{"vocab_size": 32000, "norm_place": "pre", "norm_eps": 1e-06, "positions": "rope", "init": "uniform", "init_std_o": 0.0, "lr_mult_o": 0.707, "beta1": 0.93, "lr_head": 0.00487, "warmup_steps": 200, "schedule": "wsd", "batch_tokens": 262144, "steps": 6241}
Each number is 128 + 24 x the weight over its row's rms, rounded and kept within 0 to 255. Layers, rows and columns count from 0. Numbers have three digits each. The size before them is the row's rms in percent of the matrix's.

# gate: layer 9 MLP gate, 1728x640, rms 0.0811, rows 489-523, columns 256-383
# up: layer 9 MLP up, 1728x640, rms 0.0884, rows 489-523, columns 256-383
# down: layer 9 MLP down (transposed), 1728x640, rms 0.0522, rows 489-523, columns 256-383
gate489 095:114145094175082154131139127159106128148152109140144102113130137106099152131173133165115076143132118097112121110115109097094153122125131126109136115099097097172116177093103122131120154107112133160110096208139146168120177109149099134167139101105152111128122096135109200121124175150138122140137121143128087121120129107119120143126091130120130134096100117141097119153148111097127129097095
up489 092:123138119103138155118141121157119144129199168124122107130142105177139143165111112124135095084115152137120115164092162145174159167163126121151101120107110152109129103133107103102158108135116156107134124089143151098104123132153101123085075136124114106134097148117110135139117099115174159107135114109139099152111118102129150117154121124100147131154100098120104111145126157170141094137157
down489 101:170145127149114136157101138150146130088142117116108165119145155087143104156123119135135144123119130135132142137158162148134107133123149107162127150125106095144082103133156111083129099160111108127120123114108146122142135103113130137151147109139112129109084130143135112142137105156121143127143161138117157139145167107105120143152135130150141140111180118132130117133161126136097142122101
gate490 097:109085123112111131149192138110111137142115104163147123164117115114139133129113103164128101136195117121156078155119088128137102090160127148117121115145120118118116117183079138158128099161115138134115130106117117128135135124148137117137155129146137158142148119142138120107143121103171111128132111130119156145134130110175107093142105141153107095122089117144077123113109139119167140126150
up490 098:129128118163108114139120143133113137152163088090154119133091103105148153089132133146098133150142136119115127076124091125127123148122143147159109102090125093159142152122088088133126146066146142103157107121119118141126133107146145146104119146104117150150099119151105133167137133106140129118125146094130125126135111154138152127122086120121134150119103130133098165146118138132098109115091
down490 107:119163159143096120177135124154120111155102148146129128129109129124116152147093131128114125101108135111165121138138147140170136144126135115142106132143110159095105169134114167170139120120144090138079117122147132108127128090154157105165123099130124090143112134122109092119138160144095090155140159163128128180120147105114091140125144143114138081100105094128108128130131155122186167141141
gate491 101:104092130123144125082100122088160124139097126109095119178143126115152142134148117077149127103109181136135177111129118110079128168129156150132111117119150130117130176107093136131099099141139146110121129186146162139128148112132110145153113149118161109118136115107150160125138080140101136161125076121107111122123138158114091177141084166158089128128166160139158098129107158128120128135111
up491 098:152101089125173141108135146072094133132117103149143150127159130150098103140176143147163134127120114112112107135104172113111122141095114123127148131113171174110163126106107123151113120168134143095127122107152158157156122112121127130096109124106109137096098150117084120180118093090090178156109115124089168136146115088145165124128124145119160084130112097119128147112132125102125106114129
down491 099:100137122130113135109146163131105136138118080138126134157124176113102136116151122101098129132144117133135061062108123106163158119099212164192131102108146104149133102111105158139126064108135118104110124129154112192114117124191129129114144150135152127109124139120128148134139123103120128118142133172106123138130110166118130114131097127154132120153110149104109122149075121161105112183130
gate492 100:088147118135077116143102123129093092095112120133103138149107104097133137127133122090135123186100166157108150130124136139096126124119140164108100129129136124093124087116103128166098133134144133133105115133137148085143144102139127118150130111138128135136113148098139148095136124096140159159099157148139158111122153159093139112137155121159132123146123164102120142122126131152143132107101
up492 098:124144181083062092132119142099136118137109121160144096117154105139133124137129145140108127121124126108102103146103120147105105087114172140131115157152118104137148195110158109117165154123137118153110117117137133119142121113125120149133094128098111121127123099115163137135141130123095096123145082145142110132156153148149125098121137132121112155106170130145102159117109131083143133107104
down492 099:141147159110142193081090104139145096148137100103109140109111161143111115093116096123118102132113143168161140138131139134098141138146111157108161146114170099172144092071098145108163138084121088155132081152159106102127138144134154087141096134138137133125100175120146145118157127107125147120126118146149142084138095167146106106125115139141109110178150099128134105117126123117087107157101
gate493 099:155083133111101141132140117091141123117080120165166104141151145150124112128114121093122104118148138144106137124122132151129123126149108131105083100151106149153090097116140128129123143089126136128087127122162127107129103154132153177142159124111152145079095104100140131068141124123080180134126136153181137126119111146159124111164083132120170146150127126148171109168140119123152109127159
up493 098:095139116118095136122093151143150113147125091120110142105167129111102141106136114118143179108116148122108144131159121125139150179124085157167152113127155134136117139114134146155131097134118144107115168080077162107111096121135139125101153115144109109118135127123124135136112181126132108126145149103138076067167160143092126076138108150136159102082141160096146163112164135057107125116121
down493 097:102147123126112128142133143124130126181104145114168142133113159129126125121107108155152099152161099151146129122148118133122177121131106160094145133119158145112116173111131145142151140192146131149102112134104179169130108131105120134137135090108163121168178115114113137094151121155127130139128140155090126166133128139134140085130093112103131136116167182130115104127122133086177145115107
gate494 096:140159144135162102107121150122081105065149111117160158117151110132119102121126111115133141161111171134133100117118094133146161120098129090150132115150112145105119104126179152106142153136153123077103145125105081136122095090072129118109124109163095135125121150142108149148108124124134120147105123134126112119131127154130130149120143110149131170149140173158118122158162143090126102132110
up494 095:117081142108132124119169133121140131145143120124173161095147098141122110141134140121132106123117133152152151113096097131118136112079148137095099131195095132105092124106157097111148120112134158098134132181116146126198120147111120135122151148128127107097078107122180119094106122143128127122113131120137108124136148098116098126093130137139131138121156156153117118117119139151132124128117
down494 092:166108119164139107157131114135126138155107135145127135120121115091131108122149158109097151101109118147132137114125144161156090140099128142119148095142099116140106127101176155122125119130111145175117092147122156098097172152137152096105131124131112127149165167088128114142093105117140110122143173099117137147123133094109132152116103136112129117128098159190132108143164145132155123163138
gate495 100:159138132105136166123098155156161125140127184118127120151121133127162126155143135152106130102137127121131146170131101143184121114139191161121142119125158154154149131131077126114119153155104095121165139115136133152073149146150135099141149109119168082152121121156148125137139140118151121130090136154161143151172139092092145139109141098119052088104120126128123092110107080102126127117117
up495 097:138120150127123119082152147137113114113101138108135128105120171134144092099145122126070118145151126151113185129127140152122091089153140088129141136142137102072145126126129197110117127159130104160128135131118126100138104104175141140167135142135104121128156157151139130118131091126118075135115084111088135144129110099096074132140139139132130151145102141082120117148096145156146144123135
down495 100:109142160093139126137200133117137140109144136103103130120138115144130119119144139154119114104155127148118105129085155111118142120128144157117124113133128092140149084153127128110062102115128119127112101092162098145132179167146119138133115067147101115128103120141143118132124105108132196159126126170178104126134087173096165115184123118119147156096146139152140088134150147130141159112123
gate496 102:108129123128056184124105133162133120125086126120128140170146121136128118097127109090094136158101121115126150116165147156107095147080151182138109135116170154118124105144116082113138138080172133151113126140165136137195138103107125185129108125134093091110043143164167140122109107155101155174083065143125154110165132122111194094128109144152085134104127120107119130128113076114142145178098
up496 104:110074140132175151155140156126117089114142095155109137138074134125122119142120168153116131170098116169137118115149158150121151105099135124107098108142114150138106131113127085111146112104167138127120100142125137127132130160109135156169134103112163111133142141132105114142102164148154117120110099142151117150151109133108084104121114137134127137115138159097166117168063078113144132102124
down496 095:129089143158155136127076150161106126135152145112160124163119161091131108098132116137128173128125110110090117108122186121103110115160136134125136081154176159130120138080133122112117122133097089146133095151107142108136088095104139119147143149054156050141156100120144139077146121119140132054098116126156097151151126141124157095109123106118135173087106111129130134115143152100122110127160
gate497 099:124171100152126128140120165143142121104120159134107120119144107084165147148111066094124132123145103144132123104101099138151168138131130150129154151141174089148118126104133120123157117135123146099149160148138080130117161088118115102157122149157098150111140085089160115139107128112138160124110137107091127140125102164140114130091151073126131122107110116118157144133101102143131158123098
up497 107:141092126107151129131126117110106127117131135097106083091089138159118089146085110149151165122155101110137133125086079159152126120131110144134147112128172141109139140115171140145130118077168135138191162125127149146162121181136123066144085122127125135112128105113145127097170110090118126137135096171108111081120166106091122074144139110135100099122150147107137121141156125122133112143142
down497 103:140092147106149131154138143149097089144109143138125093115138122117106085095129112108148092142062126154111166130126113126150147143120136135164122133131122087129152117051125119134080120123147144143151136135115125133110147130088156163161158133111145101089124119123116155106087099131115145171078104140143159114072111113097143124126126148104143092101168103152139127138164116116094137133154
gate498 118:116163104149152121164097124134120130120133145161128146149121109119114107162106096133126113108117160149146142184133160166126116121102128116143158122077129160127118168136159111092147153105113115125102121091108125174153190114132125102130145151105167161130165152129159134140147102162104110142151102177155149141149121141135108090144116131114128100110175115158112108153152088138173121135126
up498 100:119123124092111175100130132134101167118106082144114097148131122068167146082099146124119108125107145112104134088099134114119124124123120118137165122140156090077128113115163105160098127101133137119157099133134102112116104174143145157105129114121127111146134159099080109100127148115146128140126078100118116126164132119105099134137125106166149125134112170129129073127116145129138141131139
down498 117:141184112132141132166122148135158095126115152150135172152141130157121088167135112146122098138165149127125137168112121149120122108107118123132116118105132137169118140147135138127151148122120133110116125115131119137110192129124103115148136140115150146113156118110162139128134116126097125145158134187138134149114107117139165145126135138119113113125172123149098143146158117130136120115118
gate499 093:145128136126090150136139138150138117136102128111093117141138140101152157145155141112105135159156131111121135088090087095121093109112137097124091081123165137166069094123132127106107178114110122129099102181117136148134133167085138156173142106142116174121098119104162160112092140116138147123104147149144123085140173206155168154098096113112104119145149134103090122137153124103143133133150
up499 097:137120108129162106151103155085124110154074157123128139110113085107114155149162142167095116134112168097145119179120172119157119133115094133143122124121161147138105129122112149128145154126133113073077120130164141101166143120110170130131130160139151149115132128123134097112083093144124128111103118135120140135136124131119123139100146152079165114148071140133098131136124157171137105183133
down499 099:152096140157123098116131146140156121156153136134130119138150121103110126179118103110123123127129113098158123122163134129101100174130125131146130094104152142106136134150133132133161104140148125125147155081135139138136145150132155129120135100146095121144110143110106113122139081137161102130154148167116124131124106050101127157094134106118124123145154092111135113154159092020111167139139
gate500 102:139101166143137107149149094126141131131126126132121135178097138153107140128147107102112116177137148145106126090115084078137082124110112113141164152146131105137173130160125152144126110172169176141136127128119104129145144140111126134131094125110153112173138125132159062145071076099146148084142119112111128135130181120151121137119117128133166113102118143135143109154119143193113112152125
up500 100:105160149116107118098112141142161128116123151092138134166160156129198098127151141114139156167110109163131151131151073124140114134108117135143136111147125150129155107139139179148148172116116136163133132109116082105149123137146167143119140102112136135175103107127146086184143115147141126120100168167157153115129148119122127157145177132127129120096089109126135114091095140156094124106159
down500 095:068087132125121154122144143118117163122178143120092080103157125175160121077132065105145122121157113103143119103137119095144128092113135156144148075133168113118129131109126137152146118087107135141128098114084107116136112141113124118128118148124120087124120148096149137114105100144157156088117158123144175107117132079077128134129115091101127124139145141150129105140124090112164109120156
gate501 099:079132109140155159117114148129080106150101136124127165128138146116114140154105136108133143150111145123131139146131139122113112155110165161124144139096089086115130100158098186072106128150118148131143165143126106147182147085140146118108114184149133101108174110144115128148119079134140140119122138073157158130083115073137145113134121107111148158122114121125176151130095110104140105159138
up501 103:137154150137116106108117121139155146170113123114123134100111134142112124140118106119103091100098116109152141118148154129125140131107104145137158088128118114132130151110108131126118139118108099153126103178123138083151122169138119085114109058146090115137082145116153091154086073134123127113146162161149139088154129085128111105090150094128111116184153114141119111114117133180135128112125
down501 100:129092121120164114136099203146108102120122123146122150096088134163116190148156135124147154167166173119121174134147107114134128128082105129138145103141130145135141121109088123126133099164130114117106120120113137134109139069132135126148150106140121156093154090123091123153136096112101110109127120138163163100111164108144091131172119042126092109156135132122115132088099153145146145091145
gate502 105:103182111143088124097134114119125153128129175156093173107141133158113133161149092131109129139146137150146165142154070128119107163125159149112124070136105152098147119112114110148126161159145117113106105082127134156098153114184112139149106096118164085105105150151106102111108094172114146157184115135141109119123132131140130112151107148117086156154165119177123096097101120143165122122127
up502 098:163149136136116137088083112156122140127122134136085139139155126163138169144154149129113162125110127130095126135104139125107124150089179111101133089087120101146130108118136114124102141127165104164120098143101077106119183097145112116110121139153120109106185101158085117134125141103142158098163132105138162143098143170156167112130111073118151155148153096142130115153107105150142136121101
down502 101:107178123109117148124109142117139149093139140126125138126129118121104125093151129165116110116118153117112131160109092141093111125146106188128108123178131141133099122115120078084157147122176121157098188142107097140128123110143094120128111079174110106174181129149147109136150117129133090091148112129162135132154144167102160104139175108124132116097102138138133132112113098155091116096137
gate503 092:136202094124121132112075123107111107134103116099126118134126086094136110112110141114152125139135176131129130088125136100166116127147121112098121076133124107081167104123136115157143137127091112116128100129135134116146168144183207147125136145157117130106129137129132128182129103128136143147106141117098121120152136124092112167101148108140121117120124167147104136125127149100178147133175
up503 097:081167134140112130085154098120144123150114127118107141130159128132125104152076139154099155069133180114146140149161081146169158126133113154145126107125130168109150128154134139109110143184122123130069150114118149136114107170152147109161147152184128118149143166148124145124112126136134170127149113076136167139119135148128115084131114117099148105124156138097075099098156145132095150120095
down503 089:169166089111149127164134109144133143119145149130157086138049117128145096128146141136133105142090118114111145103125189155113139136111187149149108125143158137113107147111113153171180123177108142145099108099148156106138137175126146120138132068162152095101173110119170108126159134144111158165099149102078122103134114122111128128113110076137118138144076092109104109145109125128130122115130
gate504 105:144114124109105101116082106125147101172101137122114130129152082149156133092131124124163114151130130123124152145111083108127182109160120145152119120190092166109131129125152150149106126086089133153083136094126142141135141153140088140123165127126128139129164142132146175126144115115109157154110126144142151155115134131131145049137113132127141071148133152101132141153139151117123167133100
up504 104:138102150122152094154121126135094105127187139118106075109132158131163159105148120121149169155132116114146087097088112111182136114064084119098091107118152110139123136118128173095138120154158144153118130112160127135153124136120098204134150155128127111151148125110159112106117142114121144104135148101135147125091116123092152117141090109131162104147074110141146133166113088124148145139122
down504 102:099139133133139118164076090093108175182106126145175130119131136074114139105164112097131130134138142143120119160132159135129127135165143131155148120150113138102151123128090115136105100101116075134116113121164126125133138145105041153082078092200130094140152126136156117095138137132150120090123117159113150059150138128100114112138128138136114121117148128158127094117126153137151123180129
gate505 102:153128119099134157115134133103116124161099134118112129153109104131127098154148080135138128098114145121116178116150129146127131153129132113148135154167115132156125098108155151132140123107117097135128144101117168089119125150052112115150148092121117143145124117123182124122133139114111134168114104132159121081113114093123126138103117125135116084171145087118152142109146117176126140143134
up505 103:083152124126084139115104120131150138130126159115121122139115169133159128105135110133121113145102111143133113082093108133127102160124123121123177140155081110167177092164092117104147112135149132153146135123175145143089151133127156122138124112128116128135102126129135108117112139137158098130103133144117117089099147089138098113141131146112115107151152129159133129124099176113122099070110
down505 104:115125154122126144137108179147104133175106156211133148137104133142164139148119110181137138124105080175138149106159146132162122172140115129123110136130129131134103137106131147091117103154120126159127161141173101106108110114148106125161150124134138116145162107116139114170110130113165117149096184141121144176154118156106163162106132113134097113119138133127111108125125125179175073082129
gate506 098:160144125114116130107102168125090171135099098143151138135114152146136115140106118115169120141119120118139113114136123149145112107156117109097134130151142141123141156090115112141111176103127119140121175156140151127130138166092165110065137124133136136148118148091084147120119067149112118113126119165085104122131172160132162105091096101095152124151113135127143124098090104115164131118107
up506 101:107118134116114148182134052126119111144122114117146101127145126131108187139115096110093160074140134176166155125107159152130133151093129158107104151143121134122126133131089124112146126137084092144123149138117100160153112107109136104104085092108138126078110126140135136159112133107105101129190145137169107089116145113146117155148140107143138102116154098169086125123118096113125138088124
down506 101:158122166129149158123132140173134112162120138154070169122109110056172129115125163089112126144111148107140147138171102145120091136104122180170081118180150127103141158177091117121150096131117039134137117130136148170103128102104160115106106101119176073145103110124110137118107093111152136114095121150149145164105112119156097101105137122156100116119127132173132138102089088112150108118124
gate507 103:118118133144155101091172138099127131109143112088111108168133131129126125118143131131162071118136090092153122141170110110108149151145125096138144197101160145143119129137106136149142123122122091123148103134126150136100109113114135157142100136118120128103132123163180117107131148146146139124100076102156124157107111161143147103102120087089145163133132073173099135149131118124109093161110
up507 103:123120155097092152146131120134127110084126167125134108077140150172130141104142120133148090136152131134116152109137136143182117123118145131141120159106113136086170140134172185114104150126168148180148135143097143120093111168132091132143122124135132128113098095175177099123080151147124128104121151148116088172118135112103078142140167142167149161138116110107123143085158123173125130158080
down507 101:129161099140090134103193135131123097131124140152146148141173176104124103168146084133150139106121048148088096081146145118143128104109146058102074117118110110102138115124127133065109116159136080155120169113096115111123124154126120150117079114106151169149200171128141123139091100131169145153122071105142120142120161111140149147122117129144107161128163146084150091111127132143140122109137
gate508 103:143123132131119141135134123120157104128144137148110138146085164124166089125151088148180099111136106111099109140104108103185166069172157120123155112102152110091129106173120183141140155171117099152115116125112146153126093178124140180110168132134076112119109111150162147116125156056116152120118146115122120104152105137111129115081118106124166193138116114095102127131166152152105101133090
up508 102:119103126151135138108122123151169103108156162144121156111122133131118125161137074136133102124103124179142119132129123133148134142175140129114158100145132123091124119175064128160132130155119138132131090131092198143101097135134125182138154138200112142103151127187092157164115161121108163153132101129142141133118091113117102153155176158113091173144121129103128150114131144106108093148096
down508 099:120147128117137100184132104109108102125147110126120141146113143107107116173116102160160141174155161099067090176160172135158119123125126124149137127182112138117117128156123112129143155123125134133106131114113109191121153095174119141139121139153106075142109140139138209144146137121122102105107138114183109115136086087128085122123169085104130122171116091116141095137162162145100114144075
gate509 100:144151137129130136169066142117109122136126122155097103117136127101144085087094134118127113098132151158115109085143150120110159125118132135109135141130080125145099118118124107124107106135126103143180132124156117129173142126140080136091114124151172106186160109159113121095072120171130115142131140139079152182130114097115111108106097146122123111127115120111136139136155091119150120127125
up509 101:121126128133154135131113154118152161115138142122122097143166123137100136160162065093157145147194127143104100129145128151117154107170097148089141141135087134112098119145155154074104161134123157154134128145084141093134117170081131116164167124121178085119153141118122124107096104140148100096117135125115107113095106135144106145108084137089156119125120143111132145135082153124141115104099
down509 103:132121162178168081120173131152133133133108129117048181143096146200149113066123136140180115128124131106118144150158118168151131079121097143136129148134113129147089130098178104130146128131143144143167116142131076148108144143141147145114104098175125160115148155160122121090121153133156138118120115121137104152109150150124083147123109137122114140100092149137102154122150155100174092117140
gate510 099:148104148115147169091065107159140109153110128146084165125114129100149147103135092119120133094096111126178157115134151100165121169044148133169099136094104145116138109149165135141144156129106167170094108118112149079118150113126112152156133145132113132154132144105147118142116176102123123115138125105130126097161132097110079103144140147119168131116098095096146126131150114165170117127150
up510 097:093147069168124087074130130100120123161129152133160129134160141151153148128146125096111118132146128124139152121111147102122107119115109110177149099141110100127151149163097133118126154133146135155141132122114164098126143138123173099129119160160165145138114118129103078169117127111087123089121082136132126114080127186146143122109161138104117114110081072153115124175126135125111119043108
down510 097:183108129125146085129156090106113154112126131145120132136134151154108146136126162122092107098105156130123108118147159133154131139143153127132108141109167117143075154123119166157119142144099136158083078115093143101136148142113146146154134142142147169133152153104092134097109139116106135150152117138116144147165145159119121116166134120110124132121121117141138156132130077103143098130146
gate511 098:106104156153098091127150138159099118067121106145149097131146151105120104142148104106109113163138129151136135144133099117165127097122153163126134107138115108125147153179124114095162141173154096116118107140142147112119149133116148156105129126156115127119107133170159095125145128107141084158093138158124124105135099136132145132123144067177152073124168119116115126126100104093161121125142
up511 094:135159129154132108157139144115110157142101132133097088161131131169108151117082141166130152128103133153169163159131168115081142140145126138096129144094122137113126125135135125123101138135106142139169131149112151170113127152073083154121123152140092146123111155132137149175099173071140116127146172158136095130154131155088153141152122161136132143113146127164119112132093125126179121158135
down511 095:108080130135107168143107128141128184112100137110105145087092125104140166112156124150086174148101132108127106151120108131129160133085124111106125133116112135111102122155135143148108128100141106146082132172127154131111125103117143161173126130133141093139141124142083207149120107119103124129148145092105160141072138148103167160150134067087127138146118097111139113150142116104130135122148
gate512 103:113132150156151159099124109109138146163183134107130133133142157146110176167123174172143113124109137110130176144149158122136143117120143111142093113149158118136110155162107129125170127111111149104089120099141083166092133133110140138118140092149143110124153119110147102149120091110110127128086160118127117121149161106111131104088137111152120120117143122146157142112141122131152127136142
up512 108:097097121132168160127129191166137127096104172131144123124098139141078150092051124156117127144129139144158157121144127090141164112138101129158108133163090174163123110065122088145104163117169143097136173112119134124150130127114145176092152111146143136163125105102112136146156163116098117088118160147158151098122097135157109099152112150097157159124108084120139148128083093090139174136147
down512 105:150137130134144182134149154137141128144146114110109129162127149158104130146071143137136109161130142096125130090093125131141148103172104161087095098131102112108126087165128149092098148078107116107144121117153122152145151103099099188122116147092167157108141143126101132119078122123135153092121144149149163130119108130141163159144108123117125131139131108113128134176120125122182107104112
gate513 105:096132144142088133102166125121146125135151095137110112103150130151103135131140115128161082150149123135136112124114092110128100095126180169139141113072157129107150114093120098155111130138145157094118147147110103125141092090159123095134092139133091124103084103134101096126115110144197126120135145110112139136101119127135131103157156139120139125139154166112147114083098106153148158116142
up513 103:146124121129144120099137098111119098191108142150128135119169118139126123143129136137111140154148137099115150103128158168074141107134133128113165131128153133125138111128139102147089124144129127105109115148110141169114147148132080141114105128110134160141155109109140130182149169166151150126122126095109100115084104140205134169101151142122111163158139134136146142092136146084125128111134
down513 103:125138169126091088154111119139145099157090148095140114117168108106127103130159107147140182142160092131154159120166124123133195146133086135113112164084138137116118116156136151097130095106147141124118121150131149136118109143065136145144167089127170109102128138157175107164096125100136164122111146151103094143103109168154116146104131121102091162122174120164115131129150132125146143099112
gate514 091:129164109100150122125085163141145129151117157114134131132113179140145125108121070091161118189074094144118114157115139131115074170141153146140137159113155148183150142177121135134108149144144132133112145155143118113144151131139145148118158099100136147148109159168108173149117107139137130098160107071120086131119145139155125147118107153144134114112131107142159169106114126073143091136139
up514 095:158113105125134143110167101153102148135148143147143122127088117111134165117151124161106126112107106150102118127119118136140130136133149099142170124108133092111121146108120134103146104145135142086182160139159107145113095149092077142118135137142127131149118148144136108139093092159160138132110124149114083138120174149093196174116115108130132145151115140095138079113136156179120107138093
down514 099:149142111116130134132129113139134121088096123110114133142106128154138128177152095087146157171108110107151118120106156114112077127117122145090163086121126138124106141126135143113159132110165103130101142112089082115141167181123124099103184109134128161112149177121159108155152119121109129114145127109181112179154129156100127137157183082141197098119127138136146159136162113138094112113119
gate515 100:135171145151151112139097120115143114165143119113143111180162131117119121117130140143128144147149136151121176132121080118150158109125105144125161126120128179114139167162068139127114079118140156100155157105137150165137159119083126101111128144114139142150093111151100091124124095127136106120169123132127166110133144118106150134151096118128098195122116098118172118090125115115068109129115
up515 098:128133184108119173127147100140107126058143121127150157120162134114136121119109114142149189096120163101117161149153149124159106141144127147132147096163139174134104096159131134147166156136084114093148140107162155103124112136152111119097143138066140139153159114154138129144137103163126130114136166144126122148148142150162136111098111118111142103131141108140138137117102108167150117114099
down515 098:140097187089099140159143172126153118106127107130147172144145144145136146128096121165113146122096116088136132138182161134114122079141091080148123115123163102118158125115114174132143109119135147155146166116136103138144098151154149125100153131129107095156094125129154092126107123128133144091140127118129144117133165136149113145128076160100147169101123131184140107126153144117150143156133
gate516 100:137126130148123104102150111102127155123140127153153153128132169116117180071131125127087126094152134178102164130096104096129150130175176087119117089135102121105141126123076109122106100108131140155109135125122155140089112122134131050119118127099140121068121122138120149113159173124171091114161129166123139138092145146160153110133144134108120130139137103138140128156147162137116107126121
up516 104:137121146090108119108100160059162113086140104125150115121132137148134117122120080116102163158103113183183124128168136121129139128103135089129156116124139107134150123112124170182171153140094108117137174140137092145119118094134148116116108125101174102139148136122159123115152101127130112151164143142120126086104162159143137116096133126099137097157155117129103153098119160101109132128170
down516 104:136096176136126127178132128101131086128141148141161146151124145158136110138083128132104124169121112137144129152127136116114120125131152096098120160129094132102125112121074151117162128128094129140131146132115149138111158097166117119075104128076174166132160117101115122076157169144159117167129091144125090147114191132153092149173172112107143123143171097148103175132133121187136103110187
gate517 101:146139142138132115109156141112125116134139120150134120150120136172115114131188130080146089125127134132123131094154085164110143165111139129119120147138157126140141135145187132122151078147151164112110144171102119119152136109134125096097136116094138097154145126156129096100165131098135086097090143104156151138202162138134150143137163123092151122131122132141147107156104151128130128090113
up517 105:119128120101119112130124135097125122134140120163118138168115116165116175106104122135119082075121149092153107102127154087125154135120135138145116058120088132136148134129080130076126147131153111156124149109141148141129147104136136153139102151167131143122129136080113131105116082117120110100106140108130116135190153131130128144087114131176110089113104099068157141125139172137127142115116
down517 106:129100125119125069119102114096150109114142115136102113106125133140161104155112131146107137086112069127102093136113146152119122153100104158192177142113128162130097099151111108140113123168110144125158095129105111126131140159164157120105112124159107093125148154151148139082103090091107143121112126139140166135147143108136116110127154136110141121125114114145152143110109116149122126152101
gate518 099:133164104106121172130142140110148135112139126148138129120143104134162185140162140161156144101110139080116118141124145119168069143122142124148138151145118131186122113087129095161128156102159101125102139120156119147107114114149147091165159079158138136134139148114106133142083098124112136084098180153119126134115125131085092102160115076115104139167087156111147116138095120090144111128120
up518 102:103156124163138111105136131134147110092112122114110110138105189135149135134129142105124174147092121114112133086123130134108130131081074082094170096109107155135078157126108079139120148121119129148109107125150158132130118157115094158166113119117129109098110141137157140120137126113136110156114123123123152138108096140163136131142158148106105124126124138100129169111109169119134150099133
down518 100:134127106159124153139102127108099090139161097127072123142130112190127100131159127133140173126154096140127141112101135143140154104101131145107176126164142115107131151126108136157136081132131118095119150158151133158106150102158101134146135116098119151122126080150102156178143155133187185124181131158171125138157116101078138145119102161138155120123141120160112153120116158153144150146112
gate519 098:159157120138134141134103085130156150133166145144105113137160131099133098167135148114104129158108156128133132127108104187090127110155094088160092066139138116180137117137176138141070137149096166118135131140142118138105114136130121129136143105119103145153113126130116150145172131140121116139078128161152161141119114143137186129128135127143114117082154129128124174101081121128140132109119
up519 096:149140121122095122114116132136125120137156124146095158139116096108147139160134096136079145129129119126150121144102131136127140098128107146098128143138135105096134079098153163124101122136134121141140121165118113167067155147140139154117170086120154147098113113146128131126169184136088132124143140129125133125075122129149148122125175134111162123156138097095122092138129105105105109110125
down519 102:081100062112115092121110131162152117094112093124150138127098155176136113137110124120143111108128163140152149191139128165093135188144169155140141145095111157138129149125133122125196093111136125109091104136163144134109113127091079129126067117165121143113153147140103085129117099086123190108085103109167142117130151174121099123110142085144132115139129126118170143112157130161116097128112
gate520 101:132159160112100093140162116140108100133136162155138080157135142139091174095117123122086102115087152128145165132148130086137131066125128124145104142105114127136159126128149109123093103069108134101123096124155158127116101082171123102144138123149117154127121141135102147111089148083160140120108134150133180102099082118126148096145142134144134119131133147126164178124129136098167164136124
up520 108:113122106159114170105147115116111110129165137128127117159126126140108197069158132145125124147118136133088150151131164150108171168125156164162122119177120133143074163126078124108150130140141130133136109134164118152133146130097097123134164100123140151119129135130149183143123126107161122101146169140110156127128104127162142152121145078129087144135152141106144113085105154113165144158128
down520 109:140190124093133131129177138094081087158153117130153140161118095126132157112176137103145129097100094119140105120140155135112154089098108146144150133164105116128164089105112129126142124127154123109161154156160123119121112134172129100157089159130100152133100119116184199132116103093124120132111094132124158097099126094133140165123131105134129129154160155137155125145168105153139140163085
gate521 106:131139147151127151155122126077134142154130116145131144117153071169134105111174116140135108085124150092128099092085141114123122132103111129142146132117103157141106083115147163180107126181123136112149105096145123082097100130107105153190140144115139117093080155090135142165146141121133089131113121147160126110102148134129149126143117143141144115125100122152165146095139121077133131135157
up521 101:112128092133137109147111103146148125107117143085125122137130142133084154187117159130147179141118098198111127133140173187105073158125139165143162106099207101160129123121106131109168118082068087121140109126125121138137081085128188095085132149135150117143122138092179106118120121083141159137192127123134103089171128107157127107134124126133136125124104155086152120116143170154124103118108
down521 103:131136124097165127141120151159083091202138152120196147147161142153101157090102152103113140158127117119136142125138110132171146108149169126137138140093161134112109126134117120113121117134104152169150156162118134094156144093132157137129123135127165088119116106133088079139144146086148140102166169123130145126144109160125115104113117112095130113114133089116125148112104129149137120127114
gate522 102:159070166156154117109151168173111102149094145158126127111131121173098134172120130162174165125143099129134093120118106141118153160138107129075085127123156103146131148086101134123109151104127137136123139161113104171129115133108153202154100094143132153095134145163138144157128137093110136109110097135124100154106067128148125102117146133165139121160122117157139151085097137108117137138144
up522 102:125135108128142129114177134150115108123150121152170151140154117126086139148156082127117141127119164135160126138096136089095134158123108168129113092132110151154128116126134141151121182110111102129119116143133165090119145133107127138125109112131139115145131137094111114191180114161191100128087147170099123138158165117107110135146134095122165114133147132155104161111151151124106158170164
down522 100:128112156073089116137086165131113143138121128113118120138163101145160111071129161123175158129101101099152084131138152156139092140091119151154163127118135150095139153081109116097134125090146124136138127082144143165144095124083162122154122168142122132138163159091138098126145138121119152118142124136140169098130075162125118084137105163196080120132134089156146155129151077102142094124142
gate523 102:119135150114166149128115140121109092099092134144201097115149086126092100137087132116084146141143116146105178108156130129104147141122158100137154097116135097187094114107085148126123117116126117151128114142099128153132093092097139078149172093119121137144166140141126146137113125144164163095095142084154155110134100104132138113123175054149144123163126162095137127147094119158132107120169
up523 099:136158128118173086105114123128085122153127092118105105143118175129139104161149115110099132083128115144124133141104145127105110123135098156131144127115136116111123132145177119128092145145115121163129137142108153128154123169150184089105103156156118122155142154109102126142130119081130140101119165130084129149089141097175078110104169181140142121146137141136126147115200130088135130142084
down523 098:150110146172136126145118166096086119158121143126156102134134089154134110089138109095104107142134168129110124070117157162136122118122154115141167114150125118126126083133117120130128138145132109104145103165138131098128131146124125116166138183123087083140157151090107109111121127133148139117151167158152135150105104140134133134131077105137138124159123117130106159109115114145123143157138